Weights of a small GPT-style language model, trained from scratch on English Wikipedia.
Architecture: LayerNorm before each block, biases.
Each number is 128 + 24 x the weight over its row's rms, rounded and kept within 0 to 255. Layers, rows and columns count from 0. The size above them is the row's rms in percent of the matrix's.

# layer 4 MLP down, 192x768, rms 0.0322, rows 0-104, columns 512-575
size [103  91  96 114 108  95  98 108 106  96 101 106 105  89  89  90  99 106  97 103  99 110  95  94  90  87  88 116 109  63 118  89 103  93  93 108 110  94 105  86 100 110 112 104 103  98  90 107 105 100 109  97 100 108 110  94  96 114 110  90  99  94 112  91 105  99 104 103  97  98  71 108 106 108 100  91  80  90 100 105 110 101 108  88 101  90  90  95  93  97 102 104  97  99  94 108 108  99  85  98 104 107  97  96  97]
[[127  88 123 130 161 123  94 113  56 128 116 125 123 114 126 132 133 126 156 123 124 132 126 122 133 155 126 133 129 161 129 129 177 130 144 129 113 121 167 182 124 135 132 135 128 131 144 105 132 137 124 129 146 166 121 120 175 137 130 132 133 120 118 126]
 [ 64 143 130 127 177 133  39 101 139 129 135 113 193 146 133 126 129 127 127 118 129 127 124 130 129 146 130 121 122 134 136 129  75 126 116 129 141 126  66 165 120 135  89 121 129 126 141 134 129 129 128 129 129  96 119 255 112 118 134 123 124 134 131 133]
 [114 104 122 124 141 130 105 151 214 126 122 171 128 139 122 124 104 129 124 132 125 123 133 149 131 133 128 130 133 163 141 129  92 135 135 128 126 124 154  90 126 128 122 119 127 104  94 150 130 121 127 131 115 124 145 116 152 186 125 126 122 117 122 127]
 [162 201 135 126 152 125 123 119 148 131 136 152 167 160 131 130 123 125 159 130 128 130 126 146 129 146 124 117 120 101 133 127  82 125 149 113 128 127  83 123 123 124 128 131 127  93 150 130 132 121 128 130 127  88 109 197 123 142 120 123 126 131 149 137]
 [152 255 126 139 148 118 194 142 163 129 133 129  87 136 131 127 121 126 107 134 130 128 123 116 123 124 131 122 130 146 131 127 148 132 111 131 129 125  35 149 127 143 121 124 128  85 129 125 125 140 124 126 128 122 112 175 149 194 127 128 120 126 123 128]
 [162 148 141 136  81  89 156 115  96 130 140 133 150  56 138 126 105 128 105 129 130 129 117 138 127 124 136 125 131 143 136 128  85 122 175 146 126 131 129 117 142 129 155 136 128 125 141 151 130 132 133 128 116  81 136 132 135 120 132 136 121 136 128 140]
 [ 73 175 129 113  97 107  87 149 156 128  98 161  88 179 120 127 137 128  91 123 124 126 126 124 132 127 130 137 131 137 114 129  65 127  66 136 131 128  98  83 126 117 131 129 128 200 172 134 125 125 129 125 145 104 138 157 113  75 137 132 121 128 138 137]
 [116  77 124 135 103  95 207 145 169 131 125 169 142 112 124 128 118 123 140 139 130 126 128 128 132 114 129 136 131 147 126 129 152 136 110 122 127 122 113  63 120 138 113 133 128  75 106 108 124 128 125 128 119 125 142 172 147  57 123 128 115 137 125 119]
 [ 58  63 120 126 206 132 134 120   1 129 134 210  46  91 126 126 133 127 167 122 127 126 127 103 130 139 125 126 127 107 121 126 126 109 122 130 131 125 191 208 123 128 112 126 126 133 120 128 126 121 129 130 142  72 103 154 105  77 131 129 134 130 115 137]
 [142 134 125 107 128 114  97 136 130 133 136 106 151 179 129 140 127 127 158 137 131 127 119 143 124 108 128 117 127 111 129 128  73 129 161 140 132 131 150 141 124 120 133 126 130 110 175 131 129 129 125 131 131 135 119  91 123 127 123 130 123 126 134 122]
 [102 119 136 124 165 115 169 131 113 130 117  37  59 144 121 129 121 136 143 119 129 130 124 132 120 104 136 123 131 143 118 124 124 122 119 124 130 130 120 172 118 123 114 134 128 108 119 117 129 119 123 124 119 116 146  97 130 143 123 131 113 137 143 113]
 [134 213 132 114 153 163 120 139  72 125 122 136  70 129 122 126 134 129 127 136 129 127 133 136 129 117 131 133 124 104 122 128 157 122 134 131 129 131  64 146 124 124 132 128 128 162 153 121 131 120 132 130 133 135 123 208 112 138 126 133 134 136 127 123]
 [114  42 141 123 102 131 217 123 117 125 118 112 162 103 132 128 139 129 172 113 132 127 123 129 131 139 135 128 122 112 122 129  90 132 141 140 120 131 175  91 132 133 142 123 130  61 186 114 127 143 127 127 127 109 130 118 145  92 119 129 139 124 134 120]
 [119 174 143 121 108 111 152 126 128 121 133  94  83  83 130 128 131 131 114 130 133 128 125 127 131 117 121 138 127 200 122 128 110 132 143 138 119 130 107  88 129 123 152 119 126 159  42 128 132 129 129 131 123 108 135 154 136  32 127 127 134 135 116 107]
 [119 211 124 123 154 127 185 154 164 126 118 129  65 147 128 127 140 126  60 137 125 130 117  81 129 124 124 135 123 180 118 128  40 137 105 119 129 126 139  94 120 137 152 129 125 109 188 144 124 134 128 125 130 175 111 125 134 146 127 127 138 134 110 126]
 [123 109 131 133  76 141 107  98  93 134 135 180 146 204 127 131 139 130  93 132 130 126 122 126 123 154 126 144 128 131 127 127 175 136 123 116 128 128 148 155 105 128 135 135 126 166 123 132 128 138 129 124 137 104 138 200 113  79 131 128 131 114 137 131]
 [159  82 119 127 143 120 213 109 164 126 111  86 197 169 134 133 126 121 104 125 128 129 123 135 128 123 124 127 120 128 123 129 122 127 101 137 117 130 124 143 126 136 127 127 128 142 129 137 126 136 127 126 144  98 104 214 118 102 125 134 119 124 133 124]
 [162 131 136 136 143 141  94 110 215 126 153  82 146 155 122 128 130 127 155 120 127 127 136 158 129 151 136 123 130 111 143 128 113 134 146 123 130 121 201 139 123 127 113 121 129 100  75 119 131 128 129 128 133  63 127 155 146 123 121 116 122 129 135 145]
 [127 129 119 147 145 146 145 133 204 128 144 138 236  62 136 131 154 130  83 145 126 133 134 144 128 110 122 128 132 118 125 130  89 133 119 121 133 125 236 185 122 143 104 124 131  83  77 127 128 122 128 131 132 108 140 143 143 129 133 122 117 128 122 121]
 [ 78  89 109 138 108 115 174 116  98 125 138 141 174 121 127 133 117 128  70 138 128 130 136 139 124 135 128 124 133 149 128 129  99 116 161 151 120 120  92 165 121 130 135 133 130 148 162 133 132 122 129 131 126 136 116  98 131  74 125 131 126 128 117 152]
 [132  70 134 145 180 112  83 133 144 126 117 160  26 197 127 129 120 131 135 132 126 127 129 145 126 137 127 123 142 122 137 129 114 131 109 135 136 131 138 117 147 135 154 133 125  74  88 125 130 131 131 128 124  87 124  40 171  37 124 138 126 122 151 140]
 [115 151 128 120  78 118 126 133 140 126 112 133  73 115 122 127 102 130 111 129 128 128 123 114 132 130 135 127 131  66 116 126  85 131 127 133 141 130 127 167 124 122 136 130 129 127  74 129 125 131 129 129 116  72 101 107  85  94 126 134 134 122 124 144]
 [ 92 137 129 131 171 159 172 141  58 127 140 108 141 117 127 131 122 127 188 145 126 131 122 126 125 128 123 130 129 100 120 129  87 116 121 137 108 127  99 114 127 122 119 129 128  59 152 126 126 131 124 127 134 160 126 124 132 114 126 126 135 130 118 127]
 [130 218 140 124 162 102 169 110 147 128 127 154 107 124 131 130 115 125 107 131 122 130 139 134 128 137 133 115 124  92 123 127 125 126 120 118 119 130  49 124 122 127 133 123 128  70 162 116 124 123 130 127 136 110 135 210 105  69 122 118 128 128 129 114]
 [125 154 124 120 113 124 104 128  53 131 105 183 101 190 129 120 111 132  94 137 131 129 135 129 129 125 126 118 116 132 131 128 136 131 102 101 150 131 198 115 129 117 107 134 127  98 194 118 127 130 128 127 126  82 126 130  95  68 121 133 128 139  98 126]
 [144  43 118 121  91 140 126 152  98 139 113 145  70 111 126 123 140 128 138 120 130 129 152 112 125 121 141 127 130 135 129 129 195 113 127 132 119 133 147 173 139 126 137 122 131 108 155 130 126 121 128 125 136 111  93  25 167 156 144 125 141 133 124 115]
 [102 160 140 126 150 118 114 130   6 133  99 119 195  63 137 120 110 127 168 132 134 128 127 110 131 121 129 132 117 172 108 127 134 134 102 122 143 136 112  94 133 127 132 133 130  93  79 119 125 138 133 125 131 152 130  80 141 106 126 125 135 128 113 137]
 [131 106 135 126 116 155 134 121 121 122 136 153 163 132 125 132 137 128 183 133 128 126 126 150 132 140 120 138 132 205 129 128  45 128 115 125 139 128 142  99 135 120 137 126 127 109 131 143 131 130 128 127 119 124 124 119 180 182 122 126 130 125 135 129]
 [145 162 123 122 141 130 145 144 122 127 129 159 114 190 125 124 104 130 109 140 127 129 126 112 124 121 123 136 135 149 145 127 150 143 114 114 120 127 172 141 131 114 149 121 126 115 103 126 129 131 125 127 144 148 123 128 125 148 131 127 133 131 122 121]
 [148 166 134 140 171 136 121 118 108 132 115 169 136 139 118 126 131 126 162 111 128 128 132 155 125 125 150 137 124  23 125 126 118 128 153 128 135 130 162 154 123 117 138 117 127 133 212 113 124 136 134 128 119 159 148 127 148 146 115 134 138 144 130 129]
 [143  93 126 132  49  89  67 138 179 126 123 123 162  41 126 131 127 128  97 128 128 126 130 112 127 130 126 128 134 130 128 128 132 133 117 121 135 130 146  40 128 132 119 131 128 170 161 132 126 127 130 127 127 102 145 146 116 101 134 128 134 121 126 121]
 [ 80  93 129 131 133 152 141 110 163 135 151  72 194 126 123 129 114 131 129 125 129 127 140 145 127 143 142 135 124  82 135 128 133 119 153 111 138 125  54 146 126 130 122 133 127  92 109 100 126 119 123 129 112  66 121 123 123  93 119 129 131 127 139 145]
 [106 142 127 116 112 141 124 120  49 130 142 184 170  96 129 128 123 128 142 124 128 130 126 149 126 115 125 139 124 157 129 128 117 138 142 122 123 127  64 152 124 137 135 123 128 116 176 124 133 121 126 129 111 140 132  61 163 146 138 125 119 129 129 123]
 [187  88 143 129  58 112 124 146 105 126 123 182 147  81 125 125 118 128 163 128 126 125 129 120 123 105 137 125 129  65 133 130  89 121 111 121 144 119 119 136 139 116 119 129 130 134 109 139 124 132 126 130 126  87 127 123 106 133 133 120 122 125 116 123]
 [142  41 129 130 153 163 145 164 206 124 131 102 136 167 132 135 134 125  55 129 122 127 126 116 120 112 130 112 123 122 128 129 176 125 146 134 125 133 127 166 129 139 140 136 129 115 101 131 126 119 129 129 106 182 117 149 136 234 138 127 120 133 106 145]
 [126 122 132 112  75  96 148 111 125 133 123 104  81  44 129 127 130 127 198 117 128 129 116 130 129 124 147 131 130 121 136 128 175 122 108 137 142 132 155 121 136 125 111 136 129  79 124 115 125 118 134 129 115 173 153 154 104 123 124 125 124 131 142 117]
 [140 130 138 121 149 153 113 128  65 125 126 133  70 178 130 128 120 131 145 118 128 128 126 142 126 117 119 133 128  96 129 128 126 121 120 134 132 130 101 108 132 124 140 133 127  96 159 127 127 139 127 125 126  58 121 139 162 163 131 130 121 135 121 136]
 [138  97 132 122 109 146 148 118 237 126 140  81  99 197 138 127 127 129 165 121 126 127 133 143 129 111 121 121 131 105 129 128 181 119 142 116 135 135  75 142 126 126 104 121 129 156  81 134 125 113 132 129 134  56 114 244 153 187 126 128 141 133 121 123]
 [161 133 136 133 108 136 187 120 113 130 151  87 184  70 128 128 116 127 161 129 129 127 135 144 128 133 135 129 128 153 123 130  87 123 142 131 112 123 138 114 133 136 116 131 128 102 133 126 131 130 126 129 144 111 122 157 150 109 131 133 118 123 136 129]
 [120 122 113 131 170 101  78 127 163 123 113 126 176 132 112 130 145 128  67 124 127 126 139 114 127 133 136 143 136 152 134 128 149 124 150 130 129 133 145 128 123 130 122 122 132 105 124 138 126 119 132 125 134 135 112  54 128 185 133 125 118 132 120 113]
 [107 138 117 124 163 107 129 145 120 130 131 227 164 150 134 134 146 126 110 124 126 130 133 132 131 136 129 113 125  99 135 130 163 132 127 128 139 137 126  90 138 128 124 135 129  82 111 137 129 139 131 128 133 146 132 133 166  95 112 126 138 136 132 132]
 [120  62 147 128 116 111 109 127  60 122 133  86  98  76 131 132 142 132 152 129 126 127 121 115 132 129 125 132 129 135 125 127 162 132 134 131 129 125 124 137 131 134  92 125 126 117 119 114 124 115 127 130 133 124 136 199 102 186 121 126 122 129 132 106]
 [137 192 145 129 194 198  89 136 131 127 141 132  65 100 128 131 115 130 170 125 127 131 130 148 126 128 125 143 125  87 123 128 116 119 155 137 133 127 136 122 125 130 140 125 129 133  71 147 128 118 127 129 136 106 103  90 135 155 135 129 126 131 134 107]
 [123  83 111 139 108 127 182 123 155 133 123  78 130 199 129 127 125 125 141 124 127 126 134 137 123 127 125 119 137 122 133 128 207 122 149 143 118 136 173 134 123 120 136 120 128 122 126 143 125 125 131 126 130 138 131  80 128 231 128 134 123 119 138 132]
 [ 81 115 120 121 107  81 170 131  52 130 122  73 191  64 133 126 140 128 126 119 129 128 138 100 129 115 136 129 127  98 121 128 155 138  73 131 128 126 208 150 130 129 151 127 130  87  50 125 130 126 123 128 128 122 121 110 108  96 130 131 125 125 126 119]
 [144 102 129 125  50 134  52 148 212 131 128 149 141 102 131 131 130 130 199 129 130 127 123 129 133 119 130 133 129  98 121 127 126 132 138 121 151 136  58 163 146 125 111 127 128 164 149 135 124 114 128 129 121 104 108  45 157 129 122 137 114 129 146 127]
 [180 158 116 127 126 114 147  99 175 124 134  86 110  54 125 129 137 127  84 145 127 127 136 112 129 163 126 123 137 122 135 129  90 134 148 133 127 128  47 114 119 135 145 129 128  51 172 125 126 130 129 131 129 132 151 198 120 169 126 127 116 132 123 144]
 [ 86  71 127 118 110 111  85 127 153 127 115  25 101  60 119 128 143 129 154 125 128 128 137 125 126 115 127 122 127 110 133 130  69 141 128 125 115 116 142  93 131 128 116 122 128 160 139 136 126 124 127 129 118 121 150 122 111 118 137 127 126 129 119 113]
 [153 187 129 129 118 179 167 137  82 124 146 141 182 140 131 132 147 125 193 127 127 128 131 151 122 129 129 126 133 152 122 128 119 127 154 116 146 126 121 142 128 138 157 130 126 145 168 129 129 146 130 126 130 103 151  97 141 139 132 132 117 134 132 124]
 [111 161 132 141  91 154 118 122  35 130 141 145 164 221 136 131 103 128 219 123 126 127 124 139 127 116 125 132 137 109 127 126 198 118 138 127 129 126  46 156 128 118 128 136 126  91 140 116 128 137 127 128 145 125 131 115 130  93 144 126 133 130 144 139]
 [163 162 125 130 205 127 126 118 196 128 132 123  99 205 130 129 119 128 149 128 129 127 126 136 132 148 129 123 129 111 131 127  81 126 152 119 119 130 111 106 139 128 119 130 129 103   7 127 131 128 126 130 132 139 131 120 138 138 134 126 124 133 141 133]
 [ 98  55 138 135 106 136 117 127 135 128 108 173 184 109 120 126 131 125 156 122 131 128 121 125 126 113 143 132 113 123 139 128 125 127 145 144 116 130  83  72 123 118 105 131 127 178  75 129 130 133 127 127 131 116 130 144  92 102 127 132 122 123 144 135]
 [178  54 144 115 216  88 118 125 180 127 137  60 144 172 125 129 119 129 137 130 130 132 134 142 133 128 132 116 118  82 131 128  57 136  99 116 116 129 213 114 136 123 132 137 129 115 149 124 131 141 127 130 127  92 124 137 151 191 137 134 122 136 137 128]
 [ 97 137 126 136 101 129 157 136  85 127 114 114 203  91 128 128 114 127  66 118 130 128 128 121 125 130 124 114 128 111 134 128  57 127 122 125 126 129 100  77 130 136 117 130 129 127 144 126 126 124 127 130 106 159 141 128 112  70 132 137 138 127 126 135]
 [162  89 123 120 103 154 115 116 101 128 125 142 166  77 125 129 138 131 110 127 127 130 134 130 126 109 135 131 123 172 133 130 168 151 113 130 141 128  54 108 137 122 126 122 129 100 182 129 132 121 125 127 133 117 118   9  97  82 128 130 116 140 128 132]
 [ 90 213 124 122 142 158 112 126 181 125 107 208 176 109 129 128 150 128 135 139 125 126 129 138 127 144 123 122 125 110 130 128  86 122 135 123 127 122 184 184 119 122 141 131 127 170 126 119 127 111 127 127 121 119 106  35 112  97 126 129 127 130 115 118]
 [134  70 136 122  90 150 178 129 254 129 103  84 105 147 126 125 155 125 144 130 129 126 120 101 134 127 118 138 117 119 131 127  79 120 159 110 112 134 167 105 122 132 137 127 123 118 105 141 126 136 131 129 120 160 125 150 142  90 104 125 133 119 103 128]
 [ 55 142 142 127 159 143 105 121  63 129 148 172  80 144 126 129 133 126 117 128 129 126 125 118 130 125 126 123 110 163 122 126 107 140 117 118 113 122   0 123 124 131 111 135 129  68  96 110 131 123 125 130 132  72 116  74 121  58 127 133 118 130 124 133]
 [109 131 127 129 100 109 114 139 167 132 115 196  95 140 122 125 116 130 153 129 133 127 133 109 126 100 131 139 124 135 132 127 153 122 113 135 136 131 101 129 118 123 131 126 127 114 140 129 124 130 130 126 125 125 130  15 113 106 125 125 122 126 124 135]
 [157  97 118 133 135 133  96 130 155 130  98 165 121 148 122 125 149 127  79 143 124 127 126 121 124 147 120 124 135 131 127 129 110 125  82 118 121 122  35 162 136 115 121 138 128 193  69 118 124 133 121 127 121 104 114 217 133  52 137 129 126 125 120 128]
 [ 96  82 139 118 142 143 191 123 146 126 149 134  56  89 127 128 103 125 188 118 130 127 128 127 132 133 126 134 126 156 136 129 107 127 145 127 134 122 153 119 139 132 160 119 128 141 154 146 127 132 130 130 136 105 125 154 116 179 130 127 130 120 123 131]
 [167 151 111 133 115 107 229 134  65 124 124 130 152 165 127 129 112 132 159 142 125 129 137 123 130 126 120 124 138 140 129 128 200 131 101 125 117 126 146 157 125 134 156 128 123 119 172 108 129 133 128 129 141 124 132 158 168 129 129 125 124 133 125 127]
 [ 48  75 121 138 122  59 121 113  83 129 145  99 185 120 123 128 146 126 147 120 130 129 130 153 124 129 129 129 120 136 132 127 117 140 119 121 130 132 195 140 122 130 142 132 128 151 100 119 129 121 129 126 141 141 140 138 133 155 123 128 120 134 126 124]
 [137 169 119 128 164 119 159 127  64 126 117 110 146 140 129 127 124 129 119 116 130 129 135 122 121 114 134 123 129  93 119 128 165 127 132 125 113 124 145  97 112 126 125 132 130  82 171 121 127 145 131 123 116 255 160 105  91 185 139 135 130 121 122 116]
 [ 86 136 109 125  84 145 171 136  78 128 112 151 122  95 127 128 120 128  92 118 130 126 131 149 125 138 126 124 116  77 123 129 131 131 142 131 126 128 158  69 119 136 130 126 129 111 130 116 126 132 129 127 117 151 141 150 130 141 120 136 128 124 150 108]
 [167 121 133 121 118 130 140 125 131 126 131 167 131 163 127 131 116 130 100 112 126 129 126 114 129 134 130 130 125 161 124 127 192 116 129 128 110 126 128 103 134 125  97 134 127 140 145 126 129 126 128 129 133  95 108  96 111  33 130 128 125 123 107 132]
 [128  45 149 127 151 109 126 126 126 127 130 137  51 117 126 126 142 128 162 133 131 130 124 147 127 130 125 123 126 204 125 127 153 118 122 142 133 131 150  91 135 119 117 124 129 109 134 135 131 133 126 128 117 191 116 105 153 148 138 121 125 122 117 114]
 [157 154 129 136  75 145 114 121 107 129 123 161 154 180 121 127 110 129 135 137 128 129 133 123 130 143 137 137 121 143 133 127 159 113 127 126 142 125 155 206 124 132 131 122 126 165 137 133 127 122 126 129 158 151 118  83 155 139 132 126 121 141 126 113]
 [161  65 128 115 190 105 120 125 182 125 109 224 159 106 130 127 122 129  80 129 128 130 116 126 132 145 123 117 134 123 116 129 116 126 133 122 111 133  84 148 133 136 108 119 129 115 117 125 128 132 128 128 101 174 128 191 114 206 118 139 136 129 115 119]
 [209 128 131 109 132 165 106 141 168 129 136 217 178 183 125 128 138 131 170 132 125 125 124 116 132 138 124 126 134 198 134 127  92 119 112 133 126 131  95 115 132 120 121 122 129 140 195 140 130 122 132 128 140 144 155 137 154 184 127 126 136 136 140 130]
 [120 135 143 129 104 150  75 141 123 132 129 116 127  96 127 130 127 132  61 133 132 129 129 137 129 106 135 135 140  23 124 131  80 133 123 131 138 123 107 159 132 135 163 134 129 115  65 141 131 118 126 133 133 163 115 247 135 174 136 147 114 129 131 117]
 [110 101 108 126 140  97  79 125  97 126 137 127 150 175 136 131 134 127 133 132 129 129 138 133 127 127 121 128 129 119 136 128 153 120 124 137 104 124 219  33 126 119 100 118 131 149 155 126 135 131 123 129 126 173 149  93 140 198 122 119 137 120 129 124]
 [150 162 141 136 129 123 165 126 163 126 124 146 115 133 126 124 124 127 154 139 130 128 127 115 129 110 127 133 130 228 137 127  84 124 130 121 130 126 142  86 118 118 120 135 126 142  96 132 124 121 125 128 127 151 141  78 110  78 123 126 137 135 107 138]
 [142  96 134 136 135  95  99 118 127 129 127  50 126  90 133 125 135 129 111 124 130 128 127  98 127 128 124 132 124  88 128 127 129 111 155 122 135 131 154 198 142 135 129 133 129 105  80 121 134 125 129 127 124  89 129 136  85 133 130 135 128 122 108 123]
 [193 109 130 126 167 133 149 122 169 125 127  94 168 130 131 126 128 128 146 130 127 127 125 119 138 124 124 138 123 135 122 127 113 131 128 124 141 134 133  70 145 124 113 125 124 155 136 132 123 129 129 135 121 136 143 172 136 108 130 127 114 131 138 133]
 [ 73 123 139 131 169 129 144 113  98 124 155  91 146 137 137 134 146 128 130 128 128 129 125 134 132 121 130 120 123 186 136 129 143 126 118 132 122 134  95 165 129 138 160 120 131  75  72 118 133 123 128 130 130 175 139 118 134 126 129 124 129 126 123 124]
 [ 99 179 137 127 169 116 111 119 132 138 132 106  81 146 122 124 134 132 180 126 130 126 125 143 124 143 125 129 121  69 141 128 124 139 144 121 126 126 217 161 128 110 140 138 127 109 112 139 131 132 126 128 112 131 128 167 104 106 122 133 131 128 135 116]
 [162  76 110 128 168 110  78 149 162 126 128 163 141 180 121 124 112 135  97 130 128 132 117 125 120 152 129 131 118 166 139 127 150 125 103 124 124 123 120 125 120 137 128 119 127 104  72 118 132 134 130 125 123 167 152 135 120 117 144 128 119 137 120  93]
 [ 79  93 125 127 109 109 117 121 121 129 112 115 117 172 126 122 128 127 143 117 127 129 139 108 122 105 125 112 119 112 125 129 141 139  90 135 144 136  91 121 132 130 125 137 130 143 129 130 127 117 130 131 115 188 128 149 164  65 129 131 130 122 123 120]
 [ 62 149 129 132 182 105 107 115 103 127 129 153 165 118 122 130 123 131 156 132 128 126 122 136 127 127 126 128 129 137 128 127  82 127 108 131 134 129  64 121 116 130 119 135 129  59 191 129 128 130 126 128 124  63 134 122  75 109 123 126 130 124  96 111]
 [192 189 121 137  59 170 144 120 114 128 123  85 152 159 131 126 117 130 107 130 126 127 136 154 127 118 118 115 136 176 129 128 109 127 131 140 128 127 174 151 148 143 107 125 127 219 191 126 129 124 131 130 128 155 156  58 147  70 127 124 125 134 142 129]
 [156 168 130 136 106 153  99 132   0 128 139  91 130 109 122 122 132 122 108 122 128 127 143 103 135 122 125 138 131 148 137 129 167 132 135 139 145 131 172 106 128 124  96 129 128  75  86 122 134 130 130 130 114  82 128  34 128 112 127 122 129 127 133 134]
 [127 171 124 132 152 195 115 119 172 126 128 142 143 124 130 128 110 130 122 123 126 128 129 138 132 117 126 131 130 120 138 128  96 140 164 131 116 124  98 144 132 128 140 135 127 204 123 131 132 128 129 130 128 107 130 162 122 110 132 130 135 126 133 132]
 [172 179 133 140 126 130 158 130 231 133 110 131 112 113 127 127 111 129  95 133 123 129 132 118 122 141 126 143 131  75 129 128 128 118 114 120 130 125 159 185 102 132 153 118 126 159 153 109 121 123 127 127 112 139 136 145 155  46 134 136 118 136 130 149]
 [156 161 142 138 131 125  73 123 130 129 135 118  54  84 134 129 106 129 165 120 127 129 116  93 124 115 132 132 127 151 122 127 134 118 131 114 133 128 169 189 120 124 144 131 125 157  97 122 126 135 126 127 117 135 121 108 123 135 120 124 115 131 108 127]
 [ 93  18 120 114  39 105 139 119  90 131 109 100  84 162 120 119 153 119  75 128 125 128 137 120 121 138 120  99 115 115 114 126 125 119 108 123 129 123 175 111 145 147  95 120 129 164 163 102 123 117 127 126 137 118 138 129 129  86 121 134 141 131 107 116]
 [187 132 109 127 199 135  23 130 228 128 146  15 155  47 135 115 131 130 109 127 129 132 136 114 133 146 132 133 126  93 147 129 117 138 120 140 141 133 182  94 125 119 158 128 128 167 114 117 129 132 128 130 113 154 130 115 111 157 122 129 144 132 146 131]
 [164 249 139 135 127 123 107 133  73 127 123 132 175  91 128 132 118 129 127 129 131 128 115 125 121 129 129 141 141 162 139 129   1 126 111 121 118 122  71 106 123 134 122 131 129 110 130 132 126 129 128 127 123 123 155 165 129 131 135 123 130 134 154 120]
 [112  94 125 132  62 157 207 134  65 129 122 109 142 166 134 126 114 124 165 121 125 126 133 131 128 145 129 134 129 142 125 130 137 131 135 130 102 127  16  54 133 120 172 135 121 122 177 131 127 123 125 129 149  90 120 114 127 165 116 135 125 121 119 116]
 [106  48 125 127  82 165  47 113 233 127 136 172 188 164 131 127 128 132  88 122 128 132 125 148 125 132 127 130 127 135 119 126 131 129 125 122 132 125  41 143 112 125 121 134 128  85 198 135 131 120 130 127 124 117 124 102 102  97 124 126 128 134 136 127]
 [154 151 133 139 126 130  69 125 155 129 125 151 149 114 129 124 111 130 152 132 130 125 122 148 125 122 122 134 130 139 131 129  76 131 154 151 124 123 115  88 126 128 164 132 127  98 132 123 126 133 131 128 126 183 156  35 111 122 129 127 122 129 126 128]
 [111 129 133 128 120 116 150 115  85 126 127 179  59 251 124 127 136 131 148 117 126 126 125 134 121 111 129 130 121 164 122 127 132 132 100 123 133 125  98 133 115 124 136 133 126  55 140 128 127 118 125 125 132 147 110   9  81  85 128 125 118 128 102 118]
 [176 157 119 119 162  73 162 142 161 130 127 116 135  44 128 134 147 127  53 134 126 126 117 137 131 104 133 118 130 172 134 127  88 126 157 150 140 122 223 150 121 126 102 127 131 161 115 142 126 131 125 129 132 182 116 157 129 168 123 127 127 137 132 143]
 [ 99 126 130 118 122 120 168 120  67 132 130 129  44 147 130 131 120 130 214 143 128 132 130 157 122 122 130 130 122 108 127 129 163 124 128 130 130 139 186  85 130 112 119 122 130 106 115 132 134 133 131 126 135 160 142 199 142  89 129 124 120 124 141 116]
 [151 201 138 130 148 111 141  97 133 132 131 154 138 146 131 136 138 128 137 137 132 131 122 138 121 112 147 121 126  84 117 125 141 125 126 115 117 128  61 108 132 124 122 122 131 161  87 120 125 130 125 125 128 107 147 130 134  89 137 127 137 127 129 134]
 [136 141 127 133 111 171 163 149 224 130 150 135 151  48 127 126 133 129 162 128 127 130 132 132 130 143 133 129 128 174 134 129 122 124 128 144 132 127 107 138 120 123 132 133 128 214 107 115 131 126 127 129 124 169 108 226 120 162 126 123 131 132 143 131]
 [179 104 114 111 102 166 222 125 160 123 123 174 162 240 131 135 120 126  95 129 131 130 129 135 128 127 126 135 143 145 141 125  84 122 144 113 134 136 209  98 130 130 164 127 130 106 152 141 128 144 133 128 148 131 130 203 179 115 126 112 141 125 124 125]
 [156 212 125 115 102 124 212 128 140 127 137 146 227  50 125 132 133 125 172 127 127 130 123 135 124 100 128 133 120 137 117 128 103 127 144 110 126 118  97 148 139 127 123 122 130 145  97 137 126 132 128 126 134 129 129 176 143 137 130 125 132 119 128 101]
 [ 89 181 138 122 103 121 100 139 165 126 127 149 126 116 128 130 144 131  89 130 129 124 137 124 130 107 115 110 138  98 130 127 193 118 136 139 111 129  94 101 129 117 111 128 122  50 143 133 130 131 125 133 141  90 131 123 152  82 127 130 126 130 145 131]
 [ 68 121 126 130 168 128 216 129  84 123 122 176 101 255 128 131 137 128 126 131 128 126 121 119 128 108 132 128 136 100 126 129  78 125 133 131 127 134 116 130 131 124 114 121 125 150 110 128 127 141 129 127 127 142 117  60 152  96 130 128 143 130 124 141]
 [ 82 125 123 128 179 146 218 123  84 131 116 202 114 136 125 123 132 129 158 121 129 126 124 131 129 138 125 115 133 100 141 129  58 129 150 129 120 124 155 152 126 126 104 134 129 172 127 148 127 117 127 129 122 133 136 184 111 111 138 131 138 135 164 117]
 [209  57 106 123  83 112  84 139 129 128 117 121 157 179 123 128 137 127 173 141 129 130 132 118 129 141 124 117 127 214 133 127  96 124 102 141 148 124 133 107 118 125 119 129 127 154 149 139 127 142 127 128 128  83 139  98 190  99 125 124 125 129 133 134]
 [ 54 167 129 131  76 155  78 117 116 130 121  65 152 153 124 126 113 126 121 122 131 129 124 116 123 105 136 133 121 166 122 128 188 123 162 145 129 128 163 173 118 128 131 128 129 169 120 135 122 126 125 126 134  35  98  84 112 204 128 129 123 123 125 132]
 [122 167 125 140 143 117 150 129 197 129 134 134 192 130 128 133 136 128  93 137 127 129 131 159 130 161 124 124 124 144 133 129 162 129 162 117 130 131 100  90 128 122 127 131 126 148 143 127 128 126 126 129 119 146 156 157  84 190 126 131 123 127  96 120]
 [106 144 132 135  69 169  93 133 109 129 140 164 130 137 122 132 130 131  69 128 125 127 118 117 127 125 140 117 123 113 138 127  62 139 123 110 129 130 124 156 123 134 120 120 130 109 116 121 125 122 124 127 109  46 115 199 129  99 117 136 134 137 127 121]]